{"num_hidden_layers": 19, "hidden_size": 64, "num_attention_heads": 2, "num_key_value_heads": 2, "head_dim": 32, "intermediate_size": 192, "vocab_size": 2048, "hidden_act": "geglu", "norm": "layernorm", "norm_place": "peri", "norm_eps": 1e-05, "positions": "rope", "rope_theta": 10000.0, "rope_fraction": 1.0, "qk_norm": false, "attn_scale": 0.177, "bias": "none", "tie_word_embeddings": true, "parallel_block": false, "extras": ["capped logits"], "init": "normal", "init_std_qkv": 0.0551, "init_std_o": 0.0551, "init_std_up": 0.0551, "init_std_down": 0.0318, "optimizer": "soap_variant", "learning_rate": 0.01, "beta1": 0.95, "beta2": 0.99, "weight_decay": 0.032, "lr_head": 0.0142, "warmup_steps": 200, "schedule": "wsd", "decay_fraction": 0.859, "decay_shape": "linear", "final_lr_fraction": 0.02, "batch_tokens": 32768, "max_seq_len": 1024, "doc_mask": false, "train_tokens": 105800000, "max_steps": 3229, "dataset": "wikipedia_en"}
Each number is 500 + 40 x the weight over its row's rms, rounded and kept within 0 to 999. Layers, rows and columns count from 0. Numbers have three digits each. The size before them is the row's rms in percent of the matrix's.

# v: layer 2 attention value, 64x64, rms 0.244, rows 43-63, columns 0-63
# o: layer 2 attention output (transposed), 64x64, rms 0.219, rows 43-63, columns 0-63
# gate: layer 2 MLP gate, 192x64, rms 0.259, rows 0-52, columns 0-63
# up: layer 2 MLP up, 192x64, rms 0.243, rows 0-52, columns 0-63
# down: layer 2 MLP down (transposed), 192x64, rms 0.228, rows 0-51, columns 0-63
v43 103:556589535489491486451502510481552516513553549548463472524515565484456545421464545552497468496468504490502482436455498527520483368449551495499533509444475466513496495514459473571544497505544544
o43 105:530531437547449518500501537551526433481486399536471520458484542498548478467432514445412466529441472509440561561519496517492456561472537487428510486495505545507494480536552521497506510549533440
v44 119:582487531400515492540480506441514543479535561528470484480490552538445495430526533496534405511508552493514498503514446548493553468525503490538462503518512492424499486543537592470507478459470419
o44 112:421518415495486503546528563513483498466466499491547580492476459511512471508464463532469500518509545582554472535551606487530468467511551493515588522499455499476402525506528530481488548496541476
v45 109:465391447495499508551498509486447482508490549505456357497491539524473459540570448491484532547506540464541441455506491495549470532507459495534558462432548461497529496482519555489486545488493492
o45 115:503532530508439442458476448468527492463485450531492433549543499473532521521510454467525524488483470524517441488509479570531520511448534426595554589559514508422460513517426509505518462492456453
v46 108:486508488527474505473503533466571494462465439556564477522520464445556518439483507499491488461497594474443455617489488438509517494528532474457540589517500569494478483528516480436519526558533516
o46 103:502504509509519512555509510497504469539529507476480493414445499563483591468469511503497500462553506463495598482442504538530504445473516560630497442486469441515503523477521500565483469456554556
v47 116:491472513486546571453416515520426488538505566544525509472502525417505467465525474536456475425491532552486540529597498509525532457524461471469539511497463521521434517463448480576451503513440515
o47 114:484481389494552427423508450533531572529481516529442567547520471538469540458487560484510510528532430495526446504492477533505431513496558523488516453488474526489578548449510556507496502485549506
v48 103:498546468542459561461516451453501493529460533527553468482500499476486530561467581553407493573492485554509544496498481509471457468405522445442446488501482540503460514547442487480523533511581467
o48 106:454492498486515552496534532532490498507489477533440535529551505492495490521500564414497487439522504442494534457450542578559550486505506457439438522495553560486466378467541507576498547476506491
v49 108:585497539479441426471489521471426494501521549551506509509477551508507521482514467502550487516533453481494518474544518486552426491542487465422447518471570583531494539595519452513420497469489495
o49 111:450484534511482536518424484545502493485477575510463556513499482414525443418527509534539500517511476467445543525547542554492437600519490466486504457485460439483505513560451511541516589488527481
v50 113:451517494508485478551525505515547478447453497521495508458514521546460423507483454537486483461511458504442522512554526415492469453504469530539533539471482499492501568583487505607521456584598497
o50 113:479482513535522514439468479456527536576501443428515593500411511454491550552513568483536531536476523568462551396523537503508496543487515454501493462537500491484503451498530496525472482543477426
v51 097:493492491535523491490472476472421589515471502475563513456600473609459479548553511435513523535550524447526552511537455566524467547520566492525499433511513522494486469481474491555500537518494466
o51 100:458512548527507489456529498528473564437435577513494486542498474465516563435552531516540467516531490486481442449535453537496495451423481587487558488477525504501425467533505464430486556532456465
v52 107:551500495496473400418508566498472496541514499486449421499501500511510471471562491463554533474493560518508520446526466489536549618517466451528514519441489427492532475495484512496411509487554493
o52 102:484450497516417446498503512492555564554518518543518388515505475459525496473504478461485559564530433424547517517591443530502532504440502506477492536514393496503514458519484504478536519526489490
v53 107:533455613474505462457567545500447548526497508478535542508460544527471515496520556505540425554463510474526480505485477454369525545505510446498504569514506507497563473555472500488479468458465507
o53 105:487573506502478533529472601478490516486544554489473437490509486436493467527458495479541489549491520498534525568504487457524480478496479499451577467461460515483488467537468480594407402452552493
v54 110:525491545505429496544464483503446530483452490507437550493449558534487474513474498428411543498426506508501492521510566560504449546475510531473521455514498563520409556538526564433468510543482489
o54 116:437457532454538427501466438539485495495500558437520452539474517513465437503459539483527489433422607456449484477519543551531478482540489519489511520503503528563494483530512481576555484544558511
v55 098:413433522572446464443487539489505497461550545424491550523510491507524556473577515590523453510507498475475502559445517490506569518585531488476477531485476536503473470470453480477489519463521429
o55 099:524578504487507585489515499524508521498561518516462427485501509485615533514465436449529503511558513472544538496527434498442495447500443480485526492513447399488526520430532571523470523511518520
v56 120:576543502466549453554540575507463549476511439475511457471580520539488415497490521462518501532456582571477494522483481555500508509485594492481532531483559435477510447498519447512496457470512526
o56 118:501506481459415498556492538469523551534418505543508444516502519551529562446530524538437420529460524489477496507551529428547485466460482550516513492504457544483468441461441436510566483513521441
v57 094:466424467504494526513550489460518499626494495532509497467459479461604504523532521497454512396485537496466483555471508490487463592527536507431491465479490480498510538458532505545557460554521516
o57 096:552518548507460467497450469475474479493520489516442575547559509526418549491431514481508569491480510455547514541500528485471575433534542573526426510580480418464526497477480462493476471518514525
v58 107:432470480524502471516465462433459466444456553481521532498499432528497580462462615560529574414508469515566497496526540548459495520481526512537486497570515519457534525459489463501504534518483527
o58 106:499519529445493551463594466508480570500481508516484560462542533490441485550521415501477539461526485466481505461544516507473491542416435558429468478487541470559440528477484473516452452528509569
v59 113:579465470517474493491494555552496563497485484477570539553447462461558440524535474534531491533497467514531435431597516548489549522540506469502499476547532449523571488513523468529502530448464578
o59 111:519557544460512459512454479447523478470484492539459458567479568580482457465573552514448520438579440477481517490514492456520535499507497490484535456421462512497534542501420502458428473525465472
v60 108:495505511558464559491496537439470592477488513521521452524486490555520459542412419551591441504581521495529536462512540557477473507562464551445489540516465483531487474509463505461456483485517484
o60 101:476546486502507495476416525556574576479456547518397494523537490563524445492515516521478504503506494567447490433481473482478593513487529471476509484521518400519497481520594463532501498462504487
v61 100:517455489478550452539528550418519490529449557551504479428568560495454459517532529491459546485560539552511522499523473502470471540491514512450514527467580462477428508481531546447562501588508506
o61 093:422469474519461560546511522466445580510436439498510500474580467543429544478466544516590498506470506531577452536534477581518506522508466496535470499562532475527464474474461465543526518496520498
v62 106:504449556484495478481526471504499524469524517460578492537524549521479534474482506386513534539539574517540460438485397496479416492510459502463472544498557478515504443594525509471479527445492518
o62 110:501458456543445528503476518548475475401513553469491481459471526515427474518509442531488441452482458483530524491490512517494476515498460519499552510512544464487494440535450542446538465361520420
v63 113:447504501493499506522507559571470503527514495472530508537532469566464517538547374591495467449548530474514454481565469517511470454484473416533501510493541459603510513466539513513512495464549493
o63 106:491573533485544534449522485487524495489511510524514533508499537541508563440497497399535538558456462533486526484425541537505483556497481489452540473581514547470495546479508470471412476476424587
gate0 094:467498466529524440535465534540445502470544467484512547464494437489536472545527443485524469438424508470414507469537521514468458502470543491523474501502416533542474576452501473474525546453585569
up0 089:419403562470489525502483561518523509497500512525484578471530578518474492494467544515509450506558515449528523532576486505526544430542446439542509510507527529485531500512566487476446511404518532
down0 105:427443463462549461468476509445510571540561491477522506487528500541554444506476462515524513508502532422560445479533440443546454517470482445522524495461411511534569500466558509498502488545457552
gate1 099:501519498486462525495516547456453569492488567492579479504526541505539457548539588386456511504552477521488515512537495441551516602488459497489477488520482471506475476473541466531441472574542527
up1 099:489544523509526467480486480460500507497471431521451551496509577415509496520558546541488511482504536457520490510502466501518553511551551554541432530529489522452479519504477431546455512372414463
down1 093:521507490550387511534564559516501489559481506498460510499473463572451503500464549407558501554546495527525539533515525443543441501485463504480458470577469490467521479486507511539540501587511554
gate2 115:536514523530564447485497431465497459509446484547590500523551540492540467558535540497472548524491577492451575474530519493454433532545501444502504492481510546469487569550491527581549546485539505
up2 099:493391443522505505528458462447500445406544503513598525513543548454561505484528548483500471493486455514493499494523556560532438500582530512441537526509525450455559486488495540464511520486501503
down2 111:544505488492469555465520512491544565508520473499477472449464528516499472455472458534519471479511464465484452471422479428525590552478457466558513463579512529505510435481574517548414488453459439
gate3 097:551535520431417505417551527575507526540493391454546448466567508523428535486507469435549505503460470532459482498520446495499452475538523483502509483548504531490537506555513513479541481545454499
up3 091:515491517452553502436555535469451459475518496481530417603522491487482561484446458541508473507485486541506455506463483535481487410500559508548493541576510490568501504449489484510432447489463573
down3 099:439486475524463498577493516494527461531545532510566481479511521470504530490497523492481557539472466470537482455532551489543567609485483438593538496488444448453528491515531561555510534488452420
gate4 107:548480546491484481490477451539513461484584568499444499520473536531553562490492509505491436470538485499431560471563446479524514506550510572430490516425542467487486503587452455515461487426489508
up4 099:465475495509463414530447508525556416478560494519406507470472556580507538472505482453525502443536528417509531506601456491491480504524493501544531449493494549527437514498555511507505536497546468
down4 097:481553542501539509416511508479508536499464489495572441538478385463477512496485462562478502563475502562532436496452560495541500478492546487500500474604448504467562519502511517522526515567525554
gate5 101:508469502518484515494524449483466486539487471450535542541433471515462477549483496514495427561448523509486514498606585511496453579509473513435558549462497500538514476480504564517541588440522449
up5 076:513471485465575503458422478485432513486490488521432562572500526599450510442517481433501500526517509490510452520481503483528545472486481514469520502531486469594457544530561451475566569454529492
down5 101:479500493496473471527459511506607496472476572486483428430529534498531525449472508518475600491509500436524526487477504505544516462514538475557495497519529457403539495497547485539500381509514555
gate6 097:514465454414483493514422495533425501504549535483537528525525522516481575478494471399485427531495524548400505504536514452535467477529507495518464470491483526556512435487560447472451504503565521
up6 098:549524526501498476502527532458517541492524403576430522461530535447584521522472525518462560509526494479517569555481484528496494504533490530499456501515561492426443572546476573465565474476467462
down6 108:529535467475461491546461567519442507502539539506523468512508506457536526523505528421411426488477470518395458546535455508487461520596532456533458475546467537561461529508528459525493521533507459
gate7 106:531491530495454569528466487481473520529522464528506465508458504481422529435505477477504487540543532441446589470519548472484495572451427488494560555490422470474510481547551556482546432538467543
up7 098:534464517505476532525487443512531471518550549482479491540437553565455583515516504495473392473548482462434563470500522455564456537462534426539523529501475504508537469539559554547516468469497541
down7 097:461551495491538485510501538519468510459520511578506507512499440499591471517503510523566565543471480537510445505413501476428525494561520517481471454505508507568528472489425467461448557431489413
gate8 101:483471538536535499560467468505504485523436574504535489535412541435494471463486542432498612480462436495557500491513519447502545503500551442525498525540513517492440510504439478479432543547450507
up8 104:484541507465457517490504522498473527501471555575503542488489517478491476525563451558455508450555513471461450536474469542518482534551422544499505615515446553491533495437426468502425503463548456
down8 106:538433539526482535598478455580510488416546528444550507483547486511495466497479504564491501479479587467469524546534504486454562460468484501492456515508533506435499467549498477430555456469498559
gate9 107:516515534472537511509498542495488497551473636496521478476459488474483515439505498534531421509564544463458523409526531523486416448518449551527520503529415480519514463494543483514546527529503567
up9 117:488566491634469534493461487476516472571502486524542481535512456518521502415469580478593522496480500492450594538548517471502549518480541456534490494465499515476530443509488515468493543502466447
down9 096:445485492498511483548477487581450517437515558482446457488506526478468514618471458556528447417533433489483501522494495538592508496505472526491570503493495501517478586501467483462528447550516478
gate10 099:411519512527526551503460467500530515485498554447516544466531460497505449568546529516481540547468541491517516488562472494401557511570525528418522505522469458591524570494539545463495469488513461
up10 089:536552499486503536496498420521477456489535515479441538459499487432472448491545583475532547498463523420540486517418536501493529522540500536514467559482457468409549427447532554514454470468494490
down10 100:540446517573558579512544450597514524529514470492487507477477509565484585522529538558500507492576547480503518478500534481448539556506493488475513496509510531512523560516503536577604520531543474
gate11 106:433473481516480392519481519478514564563496530509508486569539506433500522517468559488574575506503497484485432468553487512464466548451458492441564458504480526507425524542464465499572525517520512
up11 107:490490460421516614505561506443480441454509476508485542478457454504520478554475493553500444438589565494488488496474461526552514494465561483491400479547492474474521491423492499515467502487524488
down11 103:468445464499485449506547554508475478494549571506435500503502533430487474510478628519559445504547590455483514466494570488504475509430457475472514483479473491473527476521547489548481534497554564
gate12 120:500516517489560504540452438476487538445534462506432476525483449547490598490454499507533431519527557551463489400516446469512540522533498556493493457515469502551502582530506504427512514425506509
up12 121:520508490538434518554530536489559474509515445512475460539532481485570451464552568515551575557505558416515509519485487499477481556518545504479566553520416516556512435527514482425510484535489473
down12 093:473451484487525453509554519541509491529478573468576533487467443485454525609444488485511477464466476540599445556503500497466522455549528531533470476542528472525494545486426547539512446488552524
gate13 097:549433477444529490534529487388466483550528509506655494506449542495497501527505497534520467484493558502497500507581475510496474568526510515485528474460471565480505486472485528508529462554576518
up13 083:512491497513416486445529509523504459492557452498443489479548543488591465551511498488414529583509413482473474463538549432444549506571533442508467540524473514533456522523517493546489548503501514
down13 092:519475455496478480518536479364424586502533552533561585516445511489489461516532502427504484422463489510515506501507481497533560477494522518486547451452527537487475435527534513513488425499490503
gate14 113:500446478493464521500457516527482577532451505484416487504449532584457499410533509459525520481535402427470564538511511482521487543522473515453491468510479461546535549529512541497518478465488403
up14 104:545440553438520552529452465564553446438473578495447472519479566561471492521459456496521507510501457521445513540482505528482461520448480523428473490474423489519567578496545481475495522476517453
down14 103:491538523547493437538558567461512487519607456513560535498518440430545474516513561508476545524494599482479458512481482488440482492492499469554480491499511479547478407494519497481435519525529570
gate15 090:448481439469446495479580488517427518508538494459464454470513485488502473482554535495473525531496474464579487525500490539519557565445520505492429517547361568509475479468528501524568537508493496
up15 094:490493499457495433470474460479511506541514560426567490556474481446438594508499506499599461542478511502496437502491544498460461573537507498527500546495606447458521510459513518463496487436513508
down15 099:553503561480468477482480545468587505506556491507466489421477541512472515534492498502417572479529450501575526442419483506438498518445514503584486523492496582576494466497459497492484461469501462
gate16 099:526496525475506474539497552556454463500508449482480489428498507491424469485460511463542486551427515489532527496518545494418502591563428473516478433583513456508490515494457565566498522538528553
up16 092:465533483532456525493497414434549514534488539520527471509531507475587531524492522571457488452495466513462505517543509562606446425444587485481444513450472516459475481498475481457524510471462465
down16 101:512480508450567421526482548555448506471586455485468516421492464458452508484500524489546473480482528465510469523500447480459526609552433486522500427547491544561465542547487536488492525499546500
gate17 082:542415542453525452507429504442533469542520518467556480494472517453529510463477574440471466466535454469488495467545465492470462613433523442502537550460538494503541468526466444494509550495513472
up17 097:488475465535502478511455487501467468526560488512504494399539539487488528480466501526542502525423482489474517522450569506512492450536451608490465498464522568431525462528501585460554488494409452
down17 111:436439511482528467463475500510451489474522456409554488507509488459524484531438558455492537494462419465439505503572447537594482545520502522525505513428500542508517493486432559531555492557499473
gate18 084:526502478475538576462537470523525530539464530544478429514487543456509495522477540445487514456446483521404463481570446465530537496501540479503516451520550488542449439474468432433532429491468567
up18 083:496571512437478497451518435466565491579498515558427513519481427507524595501512487507486439518480467481490531448539501505468514464574536477472491456519542493543505537442517521419501452422522503
down18 101:442553555517529534495558522482580498438514444451529464482463542523433521448475408532480531507428469498556527513438547519521545465509513503520480468441483459524532483508445569453457445496469496
gate19 102:457456527524475520513469578537488464465468541486449595485446431506560475462528457500565446579477542487507491491530489486411495580489444512512488515477528456462505468521549525529558508439480466
up19 130:550453486480482547519429490517469490489423527412473485488440486514558484486568483490539479493514433553514445400531493484476540566474512443556484454468490405548491513458467487520503503473455513
down19 083:501564533454552478475506470458517522483547493607522451526525459483487478548436527491437526487498489447478582581477485580546467421527512548481508518529489573468510507530496571455483467518504481
gate20 112:525557551483443532459526493476487476479536532465501461591467508505551540522508488505536497527498531507472491517523551458578538591480454475515547453489585564476545551522495468498413461452472569
up20 094:457495481570543419516525491467463560552531525484567463466544504490553563519511486491523426455491497499451435383467537489558472473509481497500521478488461545563527452478520530491532541542499433
down20 103:503578515501431551470484489446482432457498536451462549523453439503469498514490520474488513495492456504461508576492483517547543546466455493546465451398626550469468515507491475520461495460521487
gate21 079:429494559491538493513538502505503520444445533501470522547423496473552554419439444530515518590504458532511479556379468498480495519473530488478550524516441477459521474466544522508519537509559502
up21 119:441494474490485500506459454482497522447530522507479455536476503474506607484458401504489488507398565523492426557383438468508471444538498515556499487480484526475552448490500505488476497495489476
down21 088:569488523532471549458498509492451440572483474470496513438536532523470383472542529435505491510555440496454537461569494504525524538439495458473528555522513409480484543475471468539487466469516539
gate22 093:505469432473419530546429475508544504561533513440491485507529439580504521496535508518482493526494480474512571519519511494454465517509504565545533512441519475387522486586484571559493521525526537
up22 099:420487487432501516526554527504520455541573515526514479508489488539488577519495458513472424417515510517478503529472507537562492456502477511488417458483434591535433493500424498459435470527489518
down22 089:504501403467473525536404449497547513499502551534440476499500426441451515505555495500456498504568446432543550465536474455508539486524489523536566507530433470492464429538484510550502509449519476
gate23 099:468585537518441486498528507555467560463487502511444532516503418521467534472556497571532481489502525468518520535424504434539564478475485497531463478495458559466532577493466483575435488459497435
up23 094:477458509409555469439537490493466510493438533500569478536531565457530462493467521466544442553492496500553550432585509491460553438493520496526533479461483475474536555489433515514471484516432550
down23 105:528514512551481464485515488543532527507535506563546459542491469456503498588559542581487486480498500427493564481524452519527550492519501480448418442507442628501454446472502484506519456473507501
gate24 098:595558493442509528452468442471542503512586554613483486505503516450499526498501507480450503475522608551467561508534435457492513508489490482496460480407505468487479516509533506519494508452514462
up24 094:458527511444478478527539493488520565470469458473574483513537507518493560513516500453448510500537507493461473493473527603546496479490488465508506506457493461501499493597411459508543556441614442
down24 097:519479472479508547453446448515463441531553503577547527473462458522449451477481511526576510469546462553508573527471484482495463417465518552480532554495505488519575485470510464466461470522446590
gate25 092:522552495513483466500458550496591496505552469502419502516513549505473469492491504519532478520405570489482498556442493529513547492558531631479488463435470464494474554556517512484481516430482477
up25 092:438467528541466460520586547496464441481447467511549514561414459492455439501535496452429509499495559506421470494476553494441478581483541553493473499493495525492513544493565474491524448534475506
down25 094:536498524471588549501521451535475449501451523478513568486554572504519493498486535510553509530490424504528493563522496473500523500428430509499540432461581571491500510539444457459509557433507455
gate26 095:483481542528513541473513556529473565539494492424469523465549511510490624469437572490510552460450488528579521426513472543534518514552487505518512504555457434500488497501477503439472500430506460
up26 093:591501515483470482543472454487532482472539499461434537436521489568452464518496505541532466467446508474574447525497528508559572487525552570556503531474552484483411513451490512479470454536433485
down26 092:543522566551474539467530536538532548553470492552490498476477461445492524425499501487487556545457505529501539497430488460448430515503519569401533538565432534547523506514538467506456500488510428
gate27 093:516504497510470503520485488449497532460509590447414483486573465472517533549522449537618486439507470559480512554519500490551526470460431541479521502436425427512496509479510529504488519503530444
up27 092:475487500447376463534482468508528477462468457482449554460490499438558416440516516483399514493488517429504493481563505498507548513532436496484492447416508530506483447493481493458520469480479461
down27 094:442510463578469519491494484494538506492504543441427512482563540513467538545525502595578528481471568507510532529524482439535500508507457519435497485427427487458452480462533489500554499512566433
gate28 098:470491464479440464564440573457500523418511494525548479479554526476519468496525451477381531558492463400522517564540446506500491533527486492431490484533530570479509484473447485495506540510500511
up28 105:445541535489477478431533488539573430502518525431523504526470502489528484483526452486572521509499512542475523412562458461453396473448503485451526483452560527509538511461508534495507569538447538
down28 096:517458592499591515444472501479553559476486479531484519486561502497509511471440596485398492500464502521448459428475492464551559457553451523499463519497439504548519508479538515520450487492528510
gate29 104:518534494528495454519548465459511446465478521522510523528544455508558486583512465537456527475564557497528440544481514490475463510524541511547506477392555539430486536428446446463500552428513522
up29 110:504474437513420550531539560511481469517512498540476524480583508485484509476511479492430492479522506446537510584523528479493496530501498625464537453491569531500492592467465529567461442508495539
down29 094:497590527454521392446512513481567488443503556474485486510470475482540511511513532491553495437549489499472538478516525392576496521519487428491483553504471461521500470451508502424526535427502501
gate30 112:505446450495473464467499495502398526426495464464512478558393486535449566465485495441502462485482522535513417543467462517500466503450411519525470526525524533466499480550498467514494534457465434
up30 109:390541495544495531565506455550472518490500550408526519445548437544459498475521405549580515451498493518547434450520493510515509517514497521513442487537557504509469507485490451495482522453515551
down30 091:534497465468490498426439542518547453469486444515485494540412572409560504498500502477511546490478509476530565522524452461435478488479430526530481515491439429490518475521569495497539529586526483
gate31 098:474485499452485439486495483465465550481533527475547491498519494498483577483518464543587545492512552446487506406509479494439471505577558518518519535554571475388526421470510488448518522495518495
up31 097:584521535537522530512517509512481422487536538498450490512445483553462567469512512529517432486485520525446491498478579485517521447488489551560489468489514491590536414449563502561528474465551440
down31 096:536475492494537523498461492526483485510470553502482484532587500426520422523501523399456510520546528525569488541492531511509510393440470519506513464448500577536449467478455424529461542469483513
gate32 087:466478526461487549456529532521500562548503481511528467435523497521484540487476519484410508435393548561519492536474525472559546476534533513469420510515586567470443516502507488472462465501458446
up32 122:530541509486385450499558606461492473474511493549543472512487461532502493544469517477505459531485562467527517499494483497477560499473501527495539555391484530577460508509492501509594495502566470
down32 126:534532498434465438514490537507503572466517437522518523482479541545524438453427558519419494526507518383461486509516497571475492469451507485514556491447459552536478504505575538543529482488513468
gate33 090:490482501528463457531538480497492508496566483500480452442391468541515412572546548495445540465516465444533470519510470545492578508482494556554520551539523549556494537484465526433505545496461539
up33 086:471485539484526458551510507520509492506521433530582454409500554564505511546486527539473519436391474458498459472504488530484475490518457536527479503524527504565535551505401517481559478422528488
down33 098:474535532522528523495420503479513562566417514507526455511464477527554564450528523533536477564500472539539463465388485526489544485467456587486520446538539453530511496564464468471471499462507498
gate34 105:533559512503482610511469525549460483452541482524474497480493488531486476443500450487450383494492445480494531584533537480532530587516508528441500512498568483535480515481532529542495479490515594
up34 115:488461545555485493537461476481453442533459548395516561457475520462486532463542525502575496563473545557440478405458496483474534473542444505532500521563505511480491455536492492514539499505468421
down34 100:513581464456470499442476507530523525496529468587417481565540483556477480484437466488440491452530510450549507519562507472475477489469553523491498454434521452531519541482511529516451501478589577
gate35 094:513587541471447469543536458586497490505399544517500421527473487578572484539485493491557503517535533478511509507485522504472505527476477512531479479566496469442525496493493562520497571485476395
up35 105:491411482472490492488478550543498538530468555490519598561506502472526520524534569482414503408445478529516469511561486473528442541532510509479544461453543514506430536467433444506548498493495476
down35 083:524581563466469537543486498528532450465451495555565423447514491591537473478482448451579520546525542449454516510500544475492519529455480457540491524556478443450523470501513545474467483489526448
gate36 083:539461473494502500511557520436543503486545541459509484493460466454482457504445470495531568410481519475495437544507599601551492550542463539505439522527493443533494551525487513469558462471465510
up36 092:471511519539523551463430516466455527512508484443466498509521484434554554537547532421557449560462596510492543493410567499476492538519471524480528550547460518472490463457552529528484485459537531
down36 102:463453457512549447422517472455490435589485485431511523554527439497450472508457619531496491484472447451517539494468476536481499470506564471527491563508489463535497576499489532531501494492471447
gate37 095:476466538500541436540461509527554477535518482469540462590536521446510502501528521536458529581570525512514557545526479506567506442546488482532540565543495555465550512576541498507520484478450422
up37 082:581499482528555505487536483488453539512459550484457518539492543408514522474591483485469467431448496544460487489486553479520507534448528455541521529544426501568497473433542501537531580530483540
down37 086:508443564541456536541468516552422520495477476544536476476474521510500516452417514546441540496479574528484545484506506550469523496518499530521481562402571572475522485446496475436521506505446445
gate38 094:460521580520537536540523519521483583501487417504496493535456490425485468553551531564468494527512467499482465466543437497492460536491447471417454468510466450491495464431504489469544482532558415
up38 099:457464490501454482516572461483558448517463554449554425548519488438525470482399523521496423521529524522488497576506537481549451502522501432522553535537517541495560537501460484550471467462480468
down38 104:508510529516643475452504502447540570529485436470500512504500432439455552531518576562499519477532506556479485495512537536558478538523498470428508483531546460529462515477459509443536455535513513
gate39 092:436548483532441443493450475438503491454549440580434480498517546503536414509445485464461530494477471440456510502544487482445529509451514482519499472544513498519499464509522515489388509413494529
up39 104:474526516558574563511541439500406541456568516481505482503552545608520537538493478536497554507505519543478505451495506471502479526482476518486525508555559562505498496463538489462383480458518493
down39 083:522519510425421455490513600514535475529453493513497521539466484453454460509500517424498445541500483453516505520486451487513514486534518471532473512484389474497527545508450502558605528578464503
gate40 103:523494510448434522515537510514550497543535503442556442490511485406565455573518504513562441548495514574497451483495492521511502537454525535497521495506468489543518384481463562549550495517446511
up40 100:592449474545497534444465447485530510574485425455506503519546507414506525463554465469559533560460522551463498473552524489437481432506491552464487540569540467532472545554511525494522492488500495
down40 102:483422423532570521556531525497488453443495467494525559537442441531493508493484505495511502487506532538583380519496547488551483504525561505565550508480486511515512541426517500536425472517475480
gate41 098:555482477460481517433510533521522602522494592498474487510571510492495484551506542430378470542536520514497492488492472462498473519457432525503502495489550569491499546452435516500476543440526536
up41 108:542471470511476511469485583524467424516494510443595491556579494458479472495473483450477490466448515462576456549465476482492487458557492500512497559536485485514473536480546568460429486516567561
down41 109:545513478516527482507452528568530566526514499572469474469538537507479495528471546471511548541514421473495481541472541462487500586498504489586455538441517474546467558455454539377510492470497506
gate42 093:582523451465495444584525517482497469511553492529520546464502491527619506528506477555519483599490490453517488482532513538491504468548535481511477477448524497442422479555494488501484530499434412
up42 110:506471545506523555529477493492484514474564513499518521559546471412545453444499518474562515501439537515462547543535474474519511616528501513483549536547502467566475484569493529496599507461540546
down42 098:448519449460503526509596464474481509507493508529509537525420524581595481560552443485504482504507562538466477519494445485499489462541560533493474472565463520481439527499475482443415498478470447
gate43 101:470466471521548477529470478572520459541455521452530451458463451478405527521572540551517540532520484529530459491470448466477549494470532462458505472430465479532467528502510564498440524510571412
up43 110:506474555484441548568488525442496497434479407555580531473512503537539464496480482464523509432477502473528522563464560539510524558575473516530461519506540509488530467576506570517544464460467475
down43 107:521564511581543481412469495567527471509516540505485506552567490501440565498473511482458493562500511518506536450500504523536438412495538516485543475514558541485558530456500443591492522533462540
gate44 107:507477566456451520476478492456536559502486530484441505540516502533586500500528507554436493528495464490521462512527505466531450483501621531466504516484519406544562490448422487574476559522509521
up44 122:525471583501545466526528492550439455490473515496607484511425419453509440556485487523478488558542493488493523486521531555412486529480537480464445531512452522454501438448511458507517507517535560
down44 092:527507408512461490483476490417521500495573416477429472503614508543484560493484514473457457478425500499465462510467453521553547441549504501557523480501524531502464507490473540555487480469446491
gate45 110:521486460497461497496549473484447501423567525545519492549493488456493483480511403596515493532551521460511461496480494450540523496527492564549557584429504544457581482532458524500490464444515470
up45 092:482474544488463527545484433534425427460469531541511437548505480428551487467505505590486490509509533511437484520452479419571508531484517489484520483526439453560572512535536494491504492450548448
down45 098:424535532478545492501526510553526485494453514462536497429502545552505497562476514453487484536455511543575449493540544541430485449419466526487500456536517509446471499496597491559417519478507545
gate46 086:494540465413528521579503460493462537474471476525534481508483536519502530479484477583480512487512475484488496635486525576544444535558545464423503569482446535521506416486475511500499528528497507
up46 089:471548454493461489447498509518528450518474503575531439541492467495555461560491484496454526438543536431426522468493464484492586482452488537581487521495501531518529525407431470536467492494562476
down46 099:497499428500491556545543491431492551498457482516533518516468478541494513480398505577494500450505452479505483483511527549561437457535557470481520562502412593498461510461507528451557504513462548
gate47 110:574549409461567521519508440538506540476551514511431497487553527460488479484574523555441543483483425568547553531438514509510502468472484521474495456520559463501524481501496542540510522528496582
up47 101:481502538466483471456513529557502510485521479460484554506402508540436457510562520437556484481433520480457513563465461464526531535508539481480495595453533570505480425526533524564468440481473526
down47 102:486420453529539492517501448515481579536504564533472489476502476447461501511470502535414500434492476505579516522516495538499540490456475482561454460578436497508567559516455495552584539492527522
gate48 092:469500478442526536517485527561454456403495566457579470491451527499508441515571475489521523445497543479511439419449514516493505481409486459501437534510566568544483469486507522500540491499529513
up48 091:466475524426530533489477452439459509486561521530550461521525436531508477554537468514530484492465504552425436491509416467493557506542415469454514482505525547521497487507485440488564466563577531
down48 107:525506487542512436493478492515462485471507479567490471524482487464470497560522507571489505503464531507501515476441458512552542531448526464408395567457517547438517472504617564452514498534513498
gate49 098:499449472531472464492443482505451501376472535524455508487532505446494527410484470529511474513512496478536474500548541507515522512492463533580454622549520459474490481504484557526562544451551491
up49 107:489525455504500508500557472493484486534478426488512517441538512482506452520522505463483492529476472410491568557528413469492517548448523481418490529541465490459429467424523474503483537580466590
down49 088:534502530545487473498422519512522528491476553501497449534493426476510526525503479551504475499438480517478497441483515506596481529563465515582451432431491460490515530590454544485479498474543404
gate50 100:492522560503584462481508492466508557513568431548499484501513455518496573559489512506471445507483536504545515447539506510482484500499487561512439462472462582413468567451489481487535497458443411
up50 106:449506500537561531550462407488513578479473544468471500544491477542502583453512491541580506434473540542464496465517523468563544471535513468501468510439463488516508534518537459474461530399527478
down50 110:502565567511453495500533430513509472468511457453498498506557517542518569426423510461473498513549516512475525434497511500591518505496435509433403523501503515475509512487514415539506475451456561
gate51 115:542456502494475514466483371514416525448488550496552492489443493481495606456441503518546541546487451490547510521491534506497585463463460492496509548480520491468512505569453520475482471436479519
up51 094:484493443514466490448524465561457494472496440491532506481403461496537440538430469479526482509525531522551527514492492474519476591492502539517462618570520520491443462532545554515536507459522561
down51 102:508529526492594526535450541472552423518465495521473545537541559511493558412543499532543488485493539510447455498517588468477473509474445458500473427545508489486514520464550424528448549514461501
gate52 089:442562464497521486473532486459538481493520500478432497509487463418555441565512392516497533516609481522498494509522502540502506502495555490534467482492574518463526519560522465486477614487465475
up52 100:431563480487519473444478526551528456530508490511482488492531403494531407538544531609555452540500523552464484469488491489549498532460533437544510520507500527507505503454479473445583530537482549